Weights of a small GPT-style language model, trained from scratch on English Wikipedia.
Size: 20 layers, width 96, 2 heads of 64, MLP 384 GELU, vocabulary 1045, 2.6M parameters.
Architecture: LayerNorm before each block, no position embeddings, biases, tied embeddings, ALiBi.
Training: a variant of Adam for these matrices, 7779 steps.
Each number is 200 + 20 x the weight over its row's rms, rounded and kept within 0 to 999. Layers, rows and columns count from 0. The size before them is the row's rms in percent of the matrix's.

# layer 8 MLP up, 384x96, rms 0.122, rows 201-237, columns 0-95
101,174,232,209,206,225,182,177,185,234,208,180,203,192,251,183,139,201,216,187,241,189,181,189,200,215,178,208,207,209,192,183,216,218,208,197,233,246,183,212,207,180,213,188,184,234,195,216,204,219,212,191,193,176,180,200,181,209,174,188,160,208,217,229,195,197,193,204,179,182,191,200,224,201,214,204,218,209,187,221,195,175,186,210,210,226,207,233,221,184,197,235,232,183,199,173,172
095,173,199,161,218,202,216,199,227,237,190,177,198,194,184,184,174,219,217,187,213,228,211,208,196,221,219,179,214,224,182,197,206,177,195,202,183,153,243,215,184,211,241,216,193,221,220,189,228,186,188,209,202,181,158,230,190,192,197,220,200,205,207,229,236,200,217,179,188,208,177,185,177,193,191,227,197,178,244,212,218,196,191,205,192,210,173,190,166,164,215,204,185,215,165,215,196
106,199,183,211,215,238,232,191,178,204,178,213,172,221,187,212,201,216,170,211,200,178,226,189,166,195,207,148,194,216,204,190,215,178,195,223,213,206,217,179,216,220,203,215,200,174,242,186,193,204,230,236,192,200,167,209,213,199,171,224,210,191,177,160,180,165,214,200,197,196,148,203,191,192,212,204,192,205,205,164,196,202,219,234,188,180,177,188,197,229,198,212,216,192,220,241,208
111,184,228,216,154,169,213,191,182,218,194,245,195,224,193,222,215,199,209,252,198,220,177,191,171,195,219,208,212,214,178,209,212,223,179,214,215,222,187,180,169,219,207,190,217,193,227,178,225,193,158,208,202,172,207,194,216,197,196,184,209,181,228,163,186,209,209,188,205,158,214,221,203,203,199,218,185,206,172,184,206,237,233,173,191,218,175,197,203,183,218,206,162,198,191,175,198
114,206,213,167,207,203,213,195,191,208,231,181,224,219,201,169,200,173,210,207,205,175,204,186,177,222,232,164,207,162,189,180,223,203,192,229,230,223,190,203,228,216,207,237,190,167,225,168,196,210,196,186,200,165,206,202,174,187,182,210,200,230,182,184,212,198,207,144,184,221,243,199,204,217,180,211,172,208,160,186,186,192,199,189,165,225,210,223,182,197,191,214,219,210,221,189,190
101,184,159,193,180,184,234,185,188,217,200,164,198,204,191,196,187,170,212,220,186,175,202,159,185,201,185,176,222,229,189,227,199,201,200,184,187,216,222,215,173,219,196,205,221,180,219,183,191,191,165,248,178,196,229,218,205,209,213,162,220,173,227,200,211,225,175,196,208,210,215,202,218,220,198,192,182,217,151,216,203,199,226,191,203,179,203,173,190,210,223,240,201,168,211,214,229
109,187,222,175,154,204,213,199,181,219,169,190,211,202,217,195,179,205,190,219,215,186,222,209,196,219,203,187,219,207,193,197,225,206,176,210,226,176,205,242,224,187,224,179,212,202,204,209,187,206,237,213,236,221,189,196,190,189,173,198,229,201,223,204,209,197,212,161,157,174,164,200,199,167,210,187,201,227,230,169,201,196,166,181,175,193,224,235,219,198,225,183,170,218,184,190,227
081,181,207,193,188,199,228,205,213,200,167,195,164,201,186,247,202,232,199,205,206,230,226,159,199,191,187,178,206,231,196,199,224,218,187,184,173,172,224,188,186,193,200,172,175,196,211,216,209,209,239,188,203,190,159,221,195,198,194,161,214,196,222,182,233,187,210,197,201,250,166,197,197,229,214,191,178,218,227,238,189,194,187,184,183,190,194,218,184,219,205,215,240,224,186,197,193
096,188,184,160,172,188,205,173,236,193,175,206,210,207,220,188,195,220,212,245,193,164,217,201,196,194,174,204,199,225,182,194,224,224,194,195,205,208,175,224,235,198,230,191,205,241,214,191,214,211,187,205,206,204,202,200,167,204,182,194,203,193,202,179,188,197,211,194,158,190,188,168,177,202,226,172,191,221,222,225,198,235,225,145,218,196,223,208,207,242,189,222,204,182,212,166,208
076,188,197,186,213,222,218,184,211,225,135,200,146,208,233,160,183,171,206,205,169,207,215,230,183,217,196,225,196,186,177,173,207,190,173,205,215,182,208,202,202,218,199,197,200,195,186,185,222,184,179,223,204,196,199,184,210,222,197,240,201,197,193,213,180,200,200,183,201,174,211,171,194,199,216,191,239,218,179,214,198,211,183,223,205,250,196,197,196,179,218,186,185,193,243,235,225
106,173,180,184,192,224,193,193,181,183,177,227,201,202,197,217,189,236,202,200,208,160,200,162,211,187,195,173,144,231,201,195,203,188,229,199,194,189,243,182,254,197,232,184,199,209,248,190,240,184,186,189,195,186,213,228,196,210,181,224,189,187,229,184,233,188,210,182,178,212,189,216,189,204,188,213,179,200,205,195,188,208,211,183,197,181,203,213,170,224,211,228,231,196,185,201,214
085,200,222,197,188,206,218,178,201,188,208,195,203,215,268,207,165,230,208,196,210,202,211,157,187,214,217,191,187,206,176,195,192,219,191,205,209,212,215,204,211,186,187,218,175,221,214,204,185,219,214,183,179,207,186,219,172,189,216,237,225,184,220,176,208,169,195,177,173,202,169,168,221,189,226,215,229,191,192,198,171,184,209,197,163,194,203,136,164,202,215,208,226,186,206,204,178
072,198,200,214,155,208,194,200,180,220,184,175,216,203,231,216,182,215,228,207,202,201,156,206,194,193,189,211,217,195,206,195,224,197,234,237,264,169,191,180,193,182,198,183,187,188,200,185,188,214,230,176,212,194,197,202,185,171,200,194,206,210,161,221,198,197,193,196,199,206,179,215,234,194,177,234,237,198,188,181,178,212,181,206,195,190,192,201,226,185,245,213,192,215,149,172,188
072,195,212,182,178,162,184,180,244,186,206,209,200,232,201,210,205,195,177,237,192,185,199,184,203,175,174,198,205,215,185,184,215,143,192,188,237,216,201,205,223,225,191,209,195,198,206,199,238,203,197,224,208,206,198,180,205,207,196,178,206,197,244,167,206,229,231,167,186,196,196,155,198,182,218,202,186,214,183,184,198,218,214,174,213,217,205,206,196,185,229,195,145,225,220,219,172
076,200,188,206,171,193,206,194,219,186,211,198,216,205,203,183,162,179,219,207,164,187,187,201,191,176,173,215,214,207,203,239,191,191,172,205,194,236,201,198,214,239,219,199,192,219,216,230,185,202,190,195,183,209,230,220,173,196,205,179,212,203,213,150,173,236,222,164,167,172,205,184,170,212,183,180,208,180,206,197,161,224,240,170,209,223,220,205,208,245,208,216,190,186,207,191,206
134,177,160,193,208,175,221,181,174,203,187,177,197,216,219,198,168,227,183,219,211,191,237,216,212,250,164,217,212,214,164,188,223,201,159,209,199,230,155,190,213,209,206,199,181,242,211,209,215,214,191,262,191,201,182,214,200,202,184,221,214,178,212,198,197,205,199,209,174,192,205,195,207,183,200,190,216,198,228,197,196,162,185,199,166,196,218,209,206,238,210,191,220,193,202,183,207
080,191,201,197,198,184,205,174,228,224,194,184,189,228,224,179,193,233,208,210,173,201,183,155,172,200,171,213,213,219,184,173,176,184,183,204,195,220,217,195,222,201,192,211,223,225,224,212,215,203,190,203,214,168,188,259,192,173,203,222,198,196,242,200,219,185,186,168,173,220,176,175,204,174,208,196,207,204,175,224,175,220,188,207,183,205,230,190,207,225,213,243,197,210,189,157,195
100,162,183,176,213,203,237,172,178,212,194,183,194,204,233,216,183,227,179,230,184,228,182,205,225,202,230,203,180,235,175,180,171,178,202,183,203,178,203,216,197,236,226,203,211,249,212,183,192,200,194,192,197,183,196,240,193,151,176,208,194,200,233,181,230,175,205,216,202,192,197,177,189,197,192,203,212,211,182,186,223,211,234,217,178,235,210,229,186,202,202,225,212,204,197,218,206
076,195,193,193,200,231,203,210,207,213,242,195,185,200,173,220,207,230,175,214,202,204,209,206,210,212,212,200,223,224,212,209,194,192,202,161,234,180,192,204,197,195,204,189,193,198,239,202,215,206,209,189,224,159,177,212,168,169,218,170,205,208,154,148,204,216,181,194,191,203,225,157,182,194,179,200,187,177,209,175,194,205,205,199,197,203,216,217,231,222,213,209,207,181,158,234,150
072,174,164,160,223,204,188,175,230,225,202,188,178,209,204,197,218,232,180,202,181,227,239,191,203,223,225,166,180,203,189,186,191,204,186,156,192,191,210,205,213,186,226,188,191,202,212,207,203,207,201,219,212,178,171,213,192,202,198,205,201,221,215,176,213,163,184,213,191,213,209,204,158,215,241,186,174,203,196,214,222,236,177,223,184,184,210,204,232,201,166,203,240,218,189,239,188
100,191,211,211,201,174,227,168,219,177,196,214,190,244,205,212,195,260,174,215,195,192,235,200,204,235,199,167,201,218,208,208,205,200,163,193,195,201,209,246,202,200,187,191,195,182,204,214,201,204,183,189,205,201,188,220,202,201,174,212,185,169,164,211,188,209,199,211,174,194,187,214,205,171,216,196,157,212,204,226,208,155,200,233,158,219,210,185,184,186,230,169,198,173,209,219,223
096,206,190,166,208,190,160,196,197,187,183,218,176,229,191,212,224,191,191,224,197,184,220,197,196,245,213,211,200,187,184,170,233,206,160,206,201,191,213,169,211,186,224,192,205,215,214,207,226,209,193,196,195,202,195,193,204,203,147,224,183,173,234,156,217,176,205,213,197,191,224,170,198,179,236,206,162,213,214,191,193,190,166,224,196,195,179,220,228,204,200,168,180,223,238,208,203
097,171,186,201,174,202,242,198,166,205,205,178,200,211,198,243,189,206,220,184,196,201,180,216,217,204,192,199,179,232,180,202,211,204,210,196,175,214,174,211,196,235,185,221,184,214,210,174,212,216,237,208,187,193,189,196,160,177,187,230,241,209,209,182,216,206,207,190,203,222,237,205,215,215,186,210,227,195,203,220,191,204,206,156,161,213,193,201,160,193,219,190,162,168,185,211,246
103,190,195,192,179,222,182,184,202,167,205,208,205,213,197,210,196,178,196,203,200,200,195,158,183,211,200,167,235,195,193,201,195,204,208,186,224,197,219,239,245,210,198,198,218,197,215,250,199,235,202,204,234,204,188,178,218,183,193,230,220,212,212,217,184,146,197,222,188,174,194,191,201,162,227,160,200,218,217,230,180,204,178,203,189,194,205,201,193,199,188,175,240,246,171,200,191
107,194,221,186,190,206,206,189,249,209,191,247,153,206,218,209,209,244,223,217,186,222,227,174,185,222,168,202,169,209,195,188,212,209,175,219,202,182,206,206,215,188,207,219,211,226,205,182,187,231,184,166,222,197,174,204,217,171,193,232,176,193,217,223,217,176,179,190,171,188,173,164,164,179,207,217,197,182,178,211,192,223,191,221,198,178,213,184,191,216,195,209,177,229,195,210,196
101,193,235,181,205,235,215,196,166,193,210,198,198,202,188,219,162,201,204,208,225,197,177,219,203,198,245,153,227,193,182,198,211,209,189,220,188,201,163,236,155,196,206,187,193,214,215,221,192,207,165,198,210,158,209,219,145,199,207,174,182,203,177,164,208,180,202,183,188,191,182,178,213,210,234,177,215,209,198,216,192,196,198,196,187,219,203,220,217,243,215,221,188,200,205,182,213
113,177,223,195,186,212,219,198,208,192,212,259,191,205,186,192,178,213,205,217,160,201,183,200,217,186,180,212,176,213,213,188,216,218,163,194,213,216,205,185,211,204,172,237,230,206,214,191,214,231,180,182,212,193,191,220,203,196,194,211,215,210,192,174,181,203,194,167,175,186,165,154,195,146,224,226,182,194,214,186,181,209,248,202,190,214,206,212,217,221,212,222,180,185,208,168,174
100,169,207,156,170,193,215,198,185,241,201,189,188,190,214,177,163,183,181,249,179,203,184,192,168,215,180,167,184,216,168,218,204,193,216,235,231,193,210,252,196,189,195,206,187,211,199,194,209,218,201,182,200,176,194,208,207,205,203,182,228,203,189,203,235,207,234,194,196,203,178,210,211,201,187,186,214,234,220,188,211,230,198,161,191,193,190,252,203,195,202,203,209,214,178,220,223
099,195,198,176,176,207,190,188,193,243,196,197,205,210,266,177,155,211,233,213,206,186,209,182,208,204,187,211,197,235,179,188,206,188,218,218,240,219,202,215,233,208,218,189,180,236,219,204,221,213,170,202,174,197,211,212,181,182,188,232,195,208,216,191,206,179,192,165,158,216,205,200,204,177,200,209,216,192,195,204,175,198,212,149,171,190,194,174,181,213,204,239,195,198,190,184,186
110,190,158,207,171,167,210,186,161,193,206,173,214,209,226,188,195,185,193,223,213,214,178,190,198,244,211,194,202,244,170,228,176,206,158,199,210,231,196,205,198,240,213,202,180,244,202,201,216,206,188,173,174,201,201,196,226,186,204,183,217,185,200,215,214,211,183,196,172,195,223,197,201,188,184,213,189,212,187,216,160,193,166,212,190,239,190,209,190,205,228,228,223,190,227,183,221
100,188,195,178,199,168,209,198,225,191,209,214,199,219,199,198,210,187,185,191,204,244,204,170,204,184,179,224,223,187,165,162,204,183,161,183,210,201,229,186,178,225,192,193,193,218,240,159,187,222,209,202,237,199,160,211,184,211,218,185,207,207,226,162,215,208,159,206,191,180,193,199,204,179,187,238,197,198,213,208,185,230,237,220,175,231,204,208,196,239,211,180,200,177,210,206,189
113,160,170,152,167,217,197,159,178,198,187,196,222,211,210,181,210,175,194,236,230,194,236,180,189,193,192,184,192,229,181,172,209,198,175,198,201,189,213,223,230,198,212,186,230,207,210,218,182,185,209,214,226,151,196,226,187,223,200,197,200,193,192,200,186,189,222,192,208,239,169,185,222,200,203,181,191,226,209,203,220,205,219,211,201,204,199,221,227,196,211,181,218,238,210,154,189
092,196,183,199,179,179,215,186,188,190,173,176,215,198,240,204,174,202,234,217,202,197,192,193,213,204,231,198,217,213,187,182,206,195,187,238,206,199,220,224,172,203,199,213,157,222,227,228,232,205,184,222,164,189,199,221,152,188,199,239,226,178,178,156,229,180,205,189,185,244,189,162,208,184,214,189,207,177,213,206,184,190,209,202,189,208,236,163,182,196,202,201,200,185,192,196,203
126,177,189,163,201,201,205,184,228,223,172,192,180,208,214,196,202,207,207,216,197,222,239,195,207,223,206,196,208,241,153,161,216,189,155,204,174,173,209,221,190,233,179,178,145,214,214,238,199,201,193,195,220,180,204,197,186,158,205,211,220,162,198,198,224,201,205,189,203,205,169,198,220,195,220,216,178,222,203,245,210,197,193,224,185,206,180,203,189,191,214,214,218,215,186,214,207
106,176,225,187,214,170,235,196,195,231,211,170,147,219,195,214,190,218,237,250,179,191,230,181,200,217,214,175,171,190,212,176,189,187,194,237,192,176,227,209,181,212,200,188,218,192,206,224,211,212,183,220,205,180,169,190,208,228,225,209,216,194,223,194,190,197,193,184,195,182,206,164,214,216,161,224,189,213,218,209,175,198,203,212,214,182,192,182,196,224,197,178,217,205,183,190,154
115,189,170,180,186,243,208,205,195,175,224,225,206,198,176,204,185,171,193,209,158,235,210,191,181,204,158,213,202,203,203,214,205,198,194,189,227,209,200,170,224,232,200,216,223,196,210,184,218,237,182,240,213,170,193,263,177,191,188,190,243,184,196,210,216,186,201,193,179,186,186,187,209,207,215,189,222,202,214,202,192,181,188,162,175,196,207,197,237,222,206,225,184,198,174,189,217
115,170,207,206,150,168,207,162,182,212,205,182,220,228,218,202,183,191,213,233,204,187,214,203,198,237,188,220,187,205,189,212,188,212,183,190,221,252,190,191,173,230,201,212,182,204,204,191,193,238,192,193,188,192,206,198,212,203,209,193,205,183,241,213,189,200,207,209,186,150,204,230,214,176,201,177,232,196,179,188,176,210,237,178,192,218,240,211,197,214,208,222,172,178,202,161,187
# layer 8 MLP down (transposed), 384x96, rms 0.103, rows 201-236, columns 0-95
090,228,226,212,204,183,165,212,237,168,211,211,208,195,217,208,214,175,185,195,212,248,176,236,187,220,160,183,200,177,208,193,208,200,191,214,188,257,177,205,182,229,176,218,184,196,196,201,175,184,250,213,194,229,201,191,215,186,183,179,210,184,175,206,187,183,204,215,183,201,189,223,195,226,186,203,192,194,208,158,233,214,188,168,208,166,189,192,220,188,190,197,174,222,211,201,210
092,181,183,218,158,223,218,211,186,215,209,194,220,213,263,202,177,199,222,191,186,191,217,248,188,185,155,197,185,197,187,179,173,222,183,201,173,191,198,227,171,216,208,198,191,181,205,178,225,195,167,203,199,209,180,206,181,202,200,201,208,191,230,237,221,203,238,212,213,190,209,183,228,228,205,215,202,205,225,181,225,208,203,196,200,183,177,194,193,188,229,156,165,180,180,186,208
089,193,179,197,203,172,181,212,202,210,215,229,184,227,141,209,193,218,205,223,225,178,176,198,205,200,152,224,208,209,159,210,138,202,193,206,185,220,198,193,205,166,214,224,205,183,167,183,201,199,198,178,232,206,186,207,200,184,194,191,185,185,189,218,213,204,205,186,171,217,213,193,208,212,204,197,203,161,236,186,207,209,200,190,191,200,206,196,230,238,226,215,235,180,222,188,236
101,194,159,217,236,206,206,183,186,203,197,206,158,201,192,178,226,182,225,204,209,234,211,211,217,191,207,242,204,182,186,227,198,228,186,203,176,197,203,191,169,229,231,236,221,190,201,183,184,199,191,192,195,213,188,169,176,157,213,199,169,220,167,258,189,171,200,205,226,201,231,197,186,211,195,209,202,219,183,209,224,214,179,184,224,181,204,207,214,204,193,195,182,218,175,195,165
148,178,187,242,187,221,194,191,198,187,149,197,188,179,199,236,212,203,191,203,196,203,201,213,216,164,176,190,199,231,197,209,198,204,208,169,180,194,234,197,166,210,214,174,190,241,188,201,213,205,237,196,201,199,175,206,200,220,228,158,202,171,236,192,195,199,198,220,212,199,158,185,211,173,233,184,245,214,236,220,191,220,193,216,206,174,188,199,224,219,220,185,179,199,196,220,200
097,171,191,190,229,195,220,226,196,231,199,228,180,192,186,238,166,223,222,215,169,178,197,183,204,220,204,205,221,185,189,199,206,202,242,212,193,202,198,189,220,178,194,198,220,200,157,191,181,207,179,224,225,210,179,154,217,185,202,210,234,207,184,196,202,242,183,211,189,198,206,179,195,207,186,192,211,188,245,158,181,223,168,220,233,220,174,179,209,182,198,173,200,192,195,207,174
102,203,189,171,216,222,229,244,194,208,195,213,169,160,214,168,205,192,184,210,212,184,202,204,195,197,209,193,215,222,180,189,208,193,188,204,191,216,204,208,231,193,180,224,173,211,182,160,210,254,197,198,212,170,205,219,187,184,204,206,203,149,198,212,194,200,182,208,208,210,217,199,175,200,225,218,180,213,180,230,218,232,218,184,197,175,207,210,200,164,209,130,194,188,204,223,222
091,232,198,224,184,198,231,218,207,199,205,196,223,210,237,170,215,209,208,215,208,183,208,232,188,192,183,205,219,184,174,230,173,211,192,221,231,195,210,213,193,189,183,182,183,232,201,194,186,213,183,217,186,225,201,166,184,181,213,248,193,232,193,197,180,190,220,177,183,209,194,186,190,175,202,184,247,188,175,237,200,215,228,207,199,206,179,155,178,207,151,190,211,163,184,192,207
091,198,214,181,201,235,202,203,171,167,221,198,204,201,218,179,224,227,197,237,209,148,192,203,181,236,184,209,220,227,164,208,207,177,180,183,198,181,190,184,185,186,211,204,173,168,158,202,241,174,168,203,201,204,211,200,187,210,201,162,206,201,172,199,200,184,202,218,226,226,222,209,225,221,215,207,211,194,202,217,186,169,225,197,241,200,199,212,209,202,155,201,225,218,189,215,196
086,224,203,228,202,183,211,208,174,195,204,181,231,190,208,229,208,192,173,212,227,242,171,191,190,203,200,204,229,178,234,207,188,212,206,158,196,229,193,180,174,189,190,218,167,221,167,189,186,212,236,163,181,158,219,198,201,224,207,211,215,212,197,226,215,190,168,201,232,200,169,193,196,218,198,192,181,185,222,192,214,207,205,200,179,196,197,157,210,195,226,232,232,180,205,185,230
113,217,188,167,199,182,181,246,201,240,196,215,171,184,187,221,178,185,224,207,221,197,162,178,206,196,201,245,190,201,190,231,180,197,207,206,219,212,207,189,226,200,220,189,208,188,175,207,206,164,194,224,198,199,199,206,192,203,204,198,192,218,205,206,225,248,220,210,186,197,163,231,186,214,192,232,222,167,147,162,204,186,207,213,196,210,191,183,189,208,194,213,219,154,190,202,230
113,219,228,177,205,164,217,207,199,216,179,205,219,197,240,194,153,222,239,195,191,199,195,189,198,198,233,209,218,212,180,177,184,223,197,185,214,226,222,215,197,188,190,218,182,230,201,213,190,213,225,179,159,193,167,201,183,172,220,234,210,192,234,186,184,193,205,198,163,212,176,172,208,197,209,214,244,181,202,209,188,206,203,209,181,194,203,141,165,197,201,219,201,180,215,193,188
092,212,228,184,193,180,213,190,200,213,191,210,228,200,232,199,237,179,191,209,213,223,207,165,231,187,209,200,193,196,213,184,171,189,188,191,195,201,224,185,217,189,196,178,197,220,175,219,185,192,209,182,221,214,166,181,180,218,208,234,182,235,182,223,231,189,208,215,202,199,188,184,197,166,223,188,216,204,213,213,254,153,204,181,208,217,229,165,184,180,169,186,219,178,202,151,191
077,188,178,194,229,219,224,174,176,223,215,216,228,177,205,208,200,217,239,196,211,184,201,182,222,192,223,220,206,210,199,209,199,218,191,212,188,184,208,152,169,182,193,195,214,251,185,200,184,197,213,199,199,187,193,218,189,188,216,249,192,189,172,209,187,204,164,193,252,199,194,195,230,211,205,203,238,157,204,211,231,181,191,182,186,198,187,181,193,176,187,165,218,175,211,169,194
092,206,232,183,185,184,223,215,183,217,188,188,219,186,214,211,198,191,200,230,215,198,174,209,203,184,195,210,196,195,211,161,154,217,201,236,216,210,238,195,219,212,203,195,192,214,182,208,209,184,199,183,203,224,189,188,178,230,189,261,184,201,202,231,221,198,195,198,239,214,180,206,205,194,197,215,209,191,214,237,215,157,186,197,223,187,196,140,162,187,174,201,186,190,197,163,184
148,206,203,164,223,201,205,214,200,213,201,241,195,197,202,166,198,200,229,198,145,237,213,194,174,174,226,215,193,247,195,216,171,200,202,201,195,166,242,180,182,201,176,193,214,230,192,234,191,197,157,189,217,190,207,161,209,206,206,202,190,230,167,184,211,215,204,194,200,205,168,196,205,204,226,210,184,179,226,197,209,195,230,212,165,194,187,201,185,199,206,222,202,225,220,171,189
108,202,203,177,189,170,234,162,192,218,194,214,179,219,204,198,193,221,247,191,174,202,202,180,187,212,228,221,226,225,185,194,189,213,187,182,207,198,200,196,197,207,204,206,181,226,232,217,198,221,197,183,145,149,180,218,202,143,208,225,230,185,213,190,195,205,185,199,147,212,208,190,231,191,219,211,214,198,181,201,163,206,193,218,187,211,206,204,212,216,215,234,203,182,184,190,200
096,188,204,209,183,218,204,199,157,225,189,226,179,178,192,191,173,207,190,234,189,191,194,171,164,212,201,208,187,197,201,181,158,192,229,203,204,186,205,175,239,199,190,217,176,213,221,188,208,208,229,195,230,219,210,240,203,184,164,173,216,175,223,167,235,229,206,244,210,198,207,196,181,196,214,186,214,170,209,171,211,192,237,189,218,231,206,186,178,207,220,179,193,208,226,185,197
103,186,223,203,190,178,209,226,197,199,194,221,235,172,227,204,195,199,210,212,206,205,174,165,203,195,195,190,205,204,221,154,159,188,213,192,204,216,231,183,198,173,194,212,205,205,201,207,186,178,194,196,213,240,182,189,179,200,199,268,204,198,227,223,227,188,209,221,214,220,148,190,210,187,225,202,242,214,205,209,239,165,206,196,211,202,193,175,192,177,163,204,192,175,200,184,204
100,197,233,203,154,164,235,188,195,210,199,197,215,172,207,208,216,190,199,189,221,219,195,197,196,188,186,207,218,194,200,217,196,202,199,211,221,201,209,190,207,192,224,186,202,210,192,205,204,186,209,190,173,208,215,204,207,186,189,215,184,208,227,214,184,201,191,203,202,220,189,197,215,205,192,191,233,241,206,227,205,189,210,178,200,206,199,174,176,180,76,228,188,197,199,190,211
080,183,178,219,161,206,205,209,181,243,205,197,174,188,210,226,185,200,176,191,218,204,178,216,232,230,187,198,183,163,206,187,192,190,226,181,175,176,198,191,194,227,215,168,169,227,211,189,216,206,183,225,178,175,236,184,229,225,212,229,209,205,242,162,203,201,191,205,213,173,224,182,195,207,186,211,208,212,158,224,182,225,198,195,216,220,188,204,197,175,162,190,195,208,198,229,200
101,185,184,189,165,183,186,215,217,214,229,243,217,222,237,215,219,194,218,188,225,194,202,231,186,215,192,187,193,205,201,199,195,211,189,194,184,189,184,190,203,184,222,208,223,200,202,231,193,224,205,230,174,197,200,191,193,176,185,171,209,204,192,217,201,172,199,222,214,205,196,209,203,158,190,212,181,160,225,177,234,184,180,180,220,192,176,184,248,228,169,246,211,175,181,208,158
102,221,237,210,202,206,181,223,200,217,222,173,163,171,202,201,237,198,178,201,208,195,175,226,188,181,164,201,200,197,175,225,201,193,220,174,187,186,194,202,211,197,216,214,157,218,174,184,197,202,210,213,191,208,191,179,232,197,228,204,207,206,196,187,135,186,195,208,205,196,218,185,205,186,224,226,193,199,171,166,188,251,215,203,171,200,246,196,228,202,196,226,204,219,189,222,205
110,176,186,183,211,201,182,205,199,167,190,181,197,185,180,212,218,180,198,187,210,206,202,188,180,172,201,203,236,217,198,222,199,194,242,190,192,186,197,211,236,202,228,190,237,158,179,202,198,227,215,202,206,194,225,181,219,204,173,187,205,226,184,187,161,201,231,258,194,203,212,227,203,199,171,205,222,186,200,190,209,228,184,200,182,206,192,182,197,224,127,180,200,223,186,214,216
085,250,193,231,162,207,215,219,219,208,204,213,185,180,235,157,219,205,189,180,174,188,217,207,203,179,208,185,196,168,204,199,192,195,224,191,203,214,213,207,189,170,216,149,187,246,192,211,214,201,221,175,187,166,191,196,218,184,178,205,189,203,207,195,212,187,204,192,177,219,209,180,194,222,177,203,172,198,205,202,217,174,212,237,185,211,227,180,206,211,224,250,221,206,230,178,187
095,185,211,185,235,226,207,229,193,224,175,224,231,166,188,172,215,232,217,206,190,196,212,217,187,189,206,174,161,224,199,204,195,191,175,202,206,208,194,203,195,212,203,214,208,244,240,212,191,204,218,206,181,222,197,192,222,219,210,206,215,152,171,173,203,203,182,225,201,191,176,208,200,210,211,215,173,195,218,126,178,188,187,201,190,184,179,178,200,196,167,210,223,196,214,222,218
105,192,182,212,186,213,208,215,200,173,203,189,208,198,242,193,187,206,190,196,211,236,190,181,195,177,212,217,194,165,168,210,193,217,198,205,202,203,198,191,217,198,217,177,194,203,194,203,137,206,235,226,206,211,214,217,222,215,246,174,219,180,199,181,195,229,205,223,162,204,209,198,146,201,160,181,233,201,168,203,216,227,204,235,215,190,175,207,170,212,161,191,204,202,213,207,209
097,190,191,164,205,219,209,223,216,199,192,208,194,118,167,180,188,184,223,234,172,201,207,203,212,226,181,188,205,205,175,200,207,191,212,205,217,205,204,191,201,203,186,193,189,202,134,193,188,212,213,211,201,147,231,190,196,212,192,176,219,202,199,211,212,209,199,211,207,188,206,220,199,215,198,211,215,267,171,207,233,218,198,198,201,195,205,218,206,192,171,219,213,202,189,220,187
111,213,189,185,192,213,195,192,209,198,196,201,205,206,230,160,180,239,246,179,181,179,212,193,207,175,209,203,225,242,193,209,202,210,230,189,228,230,204,210,215,169,208,209,203,217,203,218,188,221,181,211,165,199,199,193,209,164,195,204,207,214,224,164,145,200,216,192,133,166,185,192,217,210,202,219,178,184,190,188,165,201,200,197,188,202,216,203,192,233,197,228,193,180,212,206,190
093,216,191,161,211,187,179,226,199,176,191,187,181,184,219,213,215,191,201,176,192,187,177,235,239,175,196,238,178,211,179,222,201,197,226,210,219,214,182,166,206,208,201,237,189,196,210,173,231,202,205,165,184,185,194,231,194,201,231,212,227,202,200,216,206,220,181,216,215,195,177,200,196,243,180,246,175,159,205,165,195,231,194,228,186,204,186,205,191,189,194,188,203,182,185,223,173
100,215,192,182,176,190,183,195,190,207,220,237,167,209,188,193,217,213,180,161,183,199,187,198,205,192,181,252,207,214,210,201,220,200,175,212,188,195,187,202,236,187,194,216,239,249,204,167,208,200,215,246,187,189,210,205,218,236,227,189,188,216,161,202,184,182,178,178,215,211,226,214,191,198,155,200,183,218,220,198,184,197,216,160,182,197,212,199,210,186,193,206,190,177,232,226,183
107,177,194,187,164,217,179,200,199,194,205,215,201,172,195,190,250,173,181,204,204,184,189,203,186,201,153,192,223,239,185,190,218,210,191,211,197,206,200,215,207,205,189,185,193,185,153,188,202,212,195,187,234,172,229,217,191,242,190,199,185,186,203,224,201,181,205,205,259,195,174,208,213,185,203,201,209,251,176,237,234,168,230,201,223,198,188,224,208,179,179,185,192,202,204,198,202
105,208,204,194,206,179,247,237,202,214,199,198,210,193,217,196,169,222,197,215,212,167,198,179,191,195,216,220,261,205,190,177,172,213,190,202,248,225,214,203,214,164,209,218,176,214,222,199,217,207,189,199,196,196,173,217,171,181,188,240,205,195,207,162,221,203,201,218,162,190,185,173,196,159,195,205,219,153,214,183,184,201,223,204,184,198,226,192,188,207,192,213,191,170,190,189,187
139,176,193,234,213,160,184,195,205,212,197,194,202,196,211,233,169,186,206,236,180,177,164,188,203,210,185,227,215,230,178,195,230,216,201,179,191,191,201,196,192,174,217,201,194,194,218,198,204,214,199,235,215,190,220,187,209,205,192,195,212,175,181,173,203,176,210,201,216,187,166,188,228,171,265,175,223,208,176,240,190,207,192,209,211,187,221,196,220,242,208,204,179,182,154,196,196
103,228,205,215,206,189,200,242,188,191,230,203,190,204,192,219,200,234,195,222,173,187,202,156,227,186,194,202,219,211,197,209,163,195,197,187,227,161,181,189,197,233,213,164,171,217,153,218,208,220,200,212,208,169,205,182,216,206,210,186,229,231,175,230,214,175,201,171,168,155,236,215,178,199,188,185,224,200,227,226,203,209,210,192,221,201,197,213,203,196,187,197,189,208,201,207,167
105,171,183,180,183,192,173,245,202,194,205,211,215,140,214,155,223,182,217,179,182,183,195,233,194,188,192,148,198,181,152,212,219,193,207,199,182,195,209,226,197,198,214,243,202,211,195,189,220,223,226,199,229,193,224,233,204,206,189,186,206,194,194,200,181,222,186,215,196,200,204,221,175,220,187,205,213,234,187,185,213,214,173,214,187,191,210,213,225,192,161,193,196,226,222,198,209